From a checkpoint of a small transformer trained on Wikipedia.
Training: a variant of Muon for these matrices, 1410M tokens, 10758 steps.
Each number is 50 + 12 x the weight over its row's rms, rounded and kept within 0 to 99. Layers, rows and columns count from 0. The size before them is the row's rms in percent of the matrix's.

# up: layer 17 MLP up, 1280x320, rms 0.207, rows 1179-1188, columns 0-159
# down: layer 17 MLP down (transposed), 1280x320, rms 0.115, rows 1179-1188, columns 0-159
up1179 097:53 53 45 54 35 81 81 32 33 37 50 29 51 57 51 57 49 39 53 61 41 50 61 47 51 56 51 56 61 59 50 51 25 44 53 32 33 62 49 41 48 46 45 36 52 47 53 42 34 59 28 71 57 56 52 49 33 49 54 37 50 49 36 43 45 32 31 47 50 48 43 57 52 55 49 32 50 43 37 56 50 63 45 57 31 40 60 54 38 59 66 34 43 72 48 40 48 51 34 57 49 69 49 47 40 53 55 39 74 64 28 42 34 53 51 41 53 37 49 46 57 65 61 32 65 34 33 46 35 46 50 63 56 66 33 49 69 46 53 65 47 51 24 68 43 52 57 61 60 78 65 42 70 49 46 29 45 61 62 59
down1179 099:64 18 46 45 38 25 52 68 28 42 36 47 39 45 58 55 19 66 59 55 55 48 77 41 29 38 51 59 40 66 52 41 57 50 55 52 62 53 39 46 52 37 53 43 34 49 53 38 54 55 49 51 30 22 41 73 67 60 53 39 59 57 34 41 57 63 51 35 60 44 39 41 57 65 53 56 22 30 60 38 48 53 55 50 40 52 44 37 49 51 27 57 54 44 32 47 76 70 60 46 64 43 43 50 63 51 36 49 70 62 43 51 20 47 31 70 51 82 62 36 38 63 66 42 43 55 20 41 56 64 52 71 39 41 46 45 49 57 48 49 63 54 48 51 46 37 51 50 58 55 67 61 65 42 65 50 37 58 53 61
up1180 097:69 51 43 70 54 46 40 49 66 43 62 61 52 50 63 44 50 51 63 56 82 63 30 36 50 57 76 63 48 45 56 59 55 57 45 69 49 67 50 45 49 36 25 41 58 66 37 35 39 33 52 50 47 57 51 35 51 53 52 57 64 45 72 63 38 52 50 36 42 47 40 39 47 43 64 56 47 58 56 46 49 52 45 34 32 59 85 25 41 59 31 56 53 63 50 55 48 58 56 39 44 67 43 38 32 54 26 59 26 24 44 61 54 38 53 30 39 41 42 53 67 58 57 28 54 56 68 45 57 58 41 36 30 51 43 40 56 56 45 33 48 47 34 65 57 44 25 38 39 58 57 65 65 47 68 39 53 60 50 61
down1180 095:36 26 38 70 53 47 29 43 36 54 40 57 58 40 52 62 54 49 46 44 33 50 49 42 53 42 59 50 55 44 79 67 43 46 71 26 34 56 37 56 54 45 71 49 52 44 59 45 49 63 39 56 49 64 43 45 37 46 50 45 63 41 79 77 52 48 52 48 46 54 37 62 38 44 67 60 52 42 36 59 53 60 74 49 49 69 44 55 66 40 45 82 62 58 28 65 50 46 43 31 51 38 72 50 49 69 42 54 53 50 60 50 51 52 40 39 60 45 50 51 52 47 27 49 33 58 42 61 20 46 57 42 52 46 51 72 41 39 30 51 61 61 61 47 40 67 43 54 52 64 64 41 76 53 47 55 51 42 56 40
up1181 103:43 49 56 49 31 60 45 49 81 44 67 56 52 63 56 49 68 44 67 61 50 36 50 68 53 56 35 53 56 71 40 31 20 62 39 38 48 49 59 44 54 52 29 22 63 35 47 54 40 39 56 33 36 50 38 29 56 72 39 43 31 47 58 53 78 70 41 60 72 57 35 50 45 62 46 44 54 72 35 39 53 54 53 48 44 72 37 41 54 59 49 57 62 53 60 50 50 65 36 52 55 39 46 45 45 53 36 64 34 36 46 49 21 44 43 52 54 72 45 57 62 39 60 50 43 73 52 30 50 54 59 44 40 60 38 72 68 58 24 45 24 43 66 59 68 45 55 42 62 36 40 61 61 41 41 50 65 42 69 65
down1181 105:61 36 45 63 66 43 22 66 45 41 50 59 40 44 42 47 68 50 42 52 46 61 35 46 64 33 48 54 43 50 46 49 50 63 56 73 67 08 67 42 45 58 29 59 49 73 40 46 43 44 55 67 36 37 37 41 47 52 73 50 42 47 29 56 36 53 48 81 64 44 48 50 31 72 68 46 50 32 63 35 65 55 77 38 26 47 52 73 48 54 31 49 56 50 27 59 47 29 34 67 44 36 53 44 34 54 44 50 35 68 35 33 53 38 48 39 54 36 49 67 68 58 58 55 51 46 56 53 44 50 40 42 39 25 49 71 37 62 66 43 62 82 50 34 54 29 47 53 41 68 48 61 43 63 62 50 62 51 70 43
up1182 094:76 75 51 68 37 41 54 47 49 64 32 38 48 51 49 34 38 48 37 40 33 48 59 46 53 54 51 53 54 46 38 49 53 56 49 70 47 57 43 44 38 51 70 38 60 50 64 36 63 47 41 47 42 57 40 32 25 47 52 45 37 78 50 38 35 51 61 40 40 55 47 44 81 41 66 28 41 44 63 47 52 60 58 40 44 53 73 68 57 54 50 89 36 43 61 61 53 61 58 46 45 57 50 53 51 58 54 36 48 64 38 25 58 51 37 51 61 57 37 70 28 45 43 49 68 33 55 41 57 63 48 57 56 54 55 36 68 27 54 42 47 85 61 50 39 38 23 49 54 55 78 50 57 38 61 53 67 72 36 67
down1182 102:41 40 51 46 54 58 45 55 47 48 67 31 66 47 39 54 61 56 34 69 49 40 40 47 34 53 58 63 62 43 39 62 45 49 53 47 50 35 48 66 56 43 41 49 48 62 42 63 31 45 72 47 56 45 37 39 67 59 28 69 45 61 38 38 33 59 39 30 63 43 45 47 40 31 66 50 60 48 54 73 36 21 59 58 69 55 53 37 54 43 51 40 53 57 29 51 48 53 47 60 40 46 44 20 50 55 49 60 62 40 63 49 65 34 67 34 51 62 64 46 43 50 61 52 37 59 47 52 34 34 35 57 52 50 41 69 34 43 26 74 45 42 54 38 51 36 47 56 37 56 51 34 70 70 36 79 47 33 58 55
up1183 101:39 52 54 51 61 33 66 49 52 63 73 39 48 62 20 47 45 49 40 38 52 45 61 47 56 48 41 37 45 44 44 35 52 63 59 54 57 53 65 54 58 51 57 66 59 64 65 47 66 31 69 36 38 32 71 42 47 34 44 32 34 58 50 55 64 72 45 68 35 45 28 36 43 83 38 62 57 63 62 52 39 19 50 52 50 66 52 30 57 39 54 58 37 34 52 38 46 62 68 43 32 49 65 60 45 41 65 66 43 72 54 68 58 37 47 66 41 51 50 34 20 30 59 43 57 34 42 76 59 57 39 32 38 46 57 67 37 48 69 44 58 23 32 52 67 42 49 64 56 48 51 42 59 53 59 60 48 51 44 61
down1183 102:46 56 44 79 54 40 57 49 41 47 58 76 39 46 22 50 47 54 28 59 55 59 58 41 61 33 49 49 30 53 34 62 46 54 55 54 74 52 71 55 36 51 33 37 62 50 37 37 26 45 11 38 54 35 37 30 39 57 44 64 59 24 55 43 44 42 40 42 45 38 53 55 46 67 24 42 59 52 54 76 59 52 56 53 44 65 53 52 44 36 51 38 51 44 48 54 44 51 45 36 52 56 51 42 58 47 39 71 23 49 58 38 77 68 38 71 47 48 52 45 72 56 56 43 58 44 57 58 52 55 28 47 70 43 56 59 44 49 52 34 64 29 60 43 55 52 39 34 55 57 55 32 44 42 44 49 46 41 43 36
up1184 101:58 61 38 44 55 47 56 53 30 56 66 36 36 36 52 81 72 44 46 37 68 47 56 54 40 37 45 55 58 62 46 35 44 38 46 47 33 54 55 53 50 35 53 54 53 50 60 62 73 36 36 21 34 49 27 55 37 50 64 19 57 62 48 52 41 62 29 53 48 50 51 53 64 58 49 48 51 34 47 56 66 61 67 35 53 65 46 51 45 62 60 64 49 57 33 36 37 25 46 59 32 40 67 60 56 36 45 73 46 38 64 43 34 42 44 63 54 51 70 58 50 30 58 56 62 65 60 36 41 52 57 63 41 47 65 67 54 68 28 85 46 37 47 50 41 55 40 57 53 39 38 41 43 34 41 59 63 65 51 48
down1184 102:31 64 62 42 47 45 65 61 72 54 57 35 40 79 54 36 50 41 74 36 56 49 45 70 52 43 47 45 56 46 29 69 42 53 47 43 58 38 67 32 35 62 58 37 46 43 35 36 54 48 35 42 53 66 57 50 68 48 36 33 61 56 61 78 50 38 57 55 58 53 62 64 52 47 39 45 27 50 67 33 42 42 33 39 61 54 66 34 64 40 37 72 57 55 29 56 57 33 57 30 68 40 52 76 66 52 41 46 63 55 54 51 52 52 47 42 58 44 57 44 35 57 42 47 48 43 55 54 47 58 51 53 39 54 37 43 43 38 57 30 56 44 61 37 38 64 59 54 52 56 64 57 51 60 81 39 42 65 45 50
up1185 106:57 40 59 26 37 26 46 61 58 43 56 55 31 49 50 64 26 45 58 79 48 50 44 38 36 46 24 44 53 59 44 51 55 63 35 35 38 34 54 37 33 37 25 57 63 63 38 26 55 78 72 49 35 49 44 43 57 46 52 35 44 23 67 44 36 45 65 60 55 53 46 60 63 71 58 46 62 58 50 50 61 29 45 69 59 42 35 40 59 29 46 48 60 57 67 52 24 54 52 38 62 52 44 46 49 65 33 53 50 54 62 61 48 46 44 54 61 45 38 31 42 47 44 73 37 42 29 50 57 63 33 57 55 47 36 36 57 56 47 51 65 67 59 51 67 56 54 50 51 50 71 48 47 65 54 54 61 67 47 51
down1185 109:57 43 58 45 35 68 35 51 43 49 65 28 68 44 43 49 60 41 72 61 47 66 44 44 49 47 50 52 40 45 54 39 51 27 53 25 44 48 52 71 50 50 53 59 37 52 44 48 70 54 35 50 41 53 74 30 41 60 58 31 64 32 44 58 48 47 57 73 49 54 39 60 33 59 57 47 30 41 36 65 41 47 62 35 58 57 39 39 50 48 39 63 86 68 32 58 55 46 72 60 64 42 37 49 88 53 31 60 56 45 59 41 52 34 48 68 61 54 38 54 72 50 48 35 54 43 49 38 72 66 60 52 66 38 53 37 73 59 59 37 42 48 29 54 68 48 64 21 56 43 57 18 49 40 52 54 40 54 54 57
up1186 096:44 36 54 56 27 37 63 40 51 70 41 55 40 42 42 50 51 66 57 77 50 33 42 47 60 37 36 56 46 44 66 48 37 41 67 47 35 47 63 54 34 93 40 63 24 38 39 58 47 41 72 45 61 65 57 62 43 25 43 73 53 52 46 47 56 68 66 58 60 59 63 79 54 45 36 56 68 35 41 53 63 27 38 50 43 53 68 61 46 57 64 48 24 45 52 46 44 53 43 57 48 50 53 63 39 57 44 53 34 37 35 70 37 66 40 53 51 30 54 69 61 37 40 69 51 34 61 70 64 44 43 40 65 39 56 52 48 39 25 49 50 49 49 55 53 42 48 68 54 36 44 60 60 39 59 42 58 43 57 49
down1186 094:11 51 47 65 41 65 47 46 64 62 39 32 47 33 40 58 41 33 57 41 60 58 45 63 45 40 61 49 46 54 29 62 60 57 46 53 59 49 75 38 43 73 51 39 32 41 36 52 51 55 56 42 54 70 79 49 45 79 59 41 66 63 57 65 43 59 44 33 42 48 42 60 42 29 32 50 32 75 23 43 48 46 30 46 54 58 33 44 53 38 64 68 45 60 43 56 36 45 53 25 47 48 60 33 53 46 48 69 53 36 27 80 35 46 61 63 63 55 60 65 37 65 44 42 39 41 41 44 54 50 47 43 55 44 60 54 55 41 58 24 41 61 72 69 53 57 67 42 52 52 56 46 63 64 65 55 45 57 57 54
up1187 100:67 53 40 34 40 41 66 34 67 52 58 52 36 41 50 39 71 61 52 59 41 55 34 46 52 53 52 25 60 55 36 51 46 58 26 31 58 62 33 23 50 63 43 74 61 54 36 57 53 84 48 54 32 47 59 53 70 58 50 57 54 44 46 56 59 52 29 32 46 48 43 53 50 52 64 58 50 55 34 38 36 41 59 45 30 58 66 70 55 47 33 41 48 48 54 51 37 57 70 63 66 53 39 45 41 52 41 76 61 59 47 36 59 53 53 46 55 64 69 55 70 46 43 28 60 56 70 61 26 59 59 66 19 50 66 48 34 49 53 41 45 41 67 39 36 53 52 39 37 66 50 47 46 73 45 41 68 47 36 64
down1187 094:46 47 62 33 48 49 53 57 81 34 43 34 47 53 54 46 50 55 61 35 42 53 65 37 73 42 27 60 52 39 50 34 61 62 35 42 35 75 57 53 36 56 35 40 63 48 44 41 62 58 58 56 41 58 53 43 60 40 53 48 19 42 27 56 32 36 74 74 29 25 68 37 42 60 42 35 41 37 43 45 62 65 34 42 71 30 35 45 48 49 44 59 45 48 51 74 66 67 59 48 39 51 45 38 37 42 57 44 53 45 54 40 43 39 58 53 55 63 54 50 39 54 40 31 58 54 55 44 50 46 54 47 54 42 66 53 68 63 41 44 20 58 51 43 62 49 51 74 32 25 49 69 33 61 51 38 39 59 46 40
up1188 094:71 57 50 37 35 41 53 41 62 57 50 60 35 61 41 34 71 54 55 64 45 27 46 58 39 48 39 49 60 52 57 43 60 41 43 48 60 34 46 39 51 54 44 42 59 43 54 52 50 60 43 48 68 57 41 34 54 72 48 74 52 36 42 65 69 46 67 65 59 65 46 66 58 36 38 23 27 30 45 53 41 38 64 62 77 41 50 32 36 54 38 64 46 48 60 51 65 43 69 64 65 36 41 46 65 39 66 41 37 38 49 48 51 38 28 45 61 56 59 44 71 45 23 27 72 46 49 42 63 66 67 58 61 73 44 55 56 55 61 49 56 61 53 65 60 66 38 30 30 39 39 70 48 67 52 58 66 45 31 48
down1188 093:39 51 47 59 52 52 40 50 55 37 44 81 61 51 57 49 25 64 51 68 41 60 66 62 53 38 59 60 51 66 68 57 54 38 52 54 34 60 58 47 57 24 43 45 48 60 45 48 64 34 72 46 43 30 57 55 46 30 51 43 43 41 22 65 36 55 62 61 47 54 65 54 54 49 44 59 52 30 22 28 28 44 63 50 66 69 53 39 45 44 64 47 29 62 54 52 47 51 50 43 48 61 35 59 40 53 48 34 36 41 37 58 51 43 52 65 46 58 43 66 44 49 63 30 80 49 63 45 44 50 52 30 48 52 47 56 49 52 42 25 64 58 36 70 44 20 62 53 71 54 53 45 52 62 79 53 36 61 64 67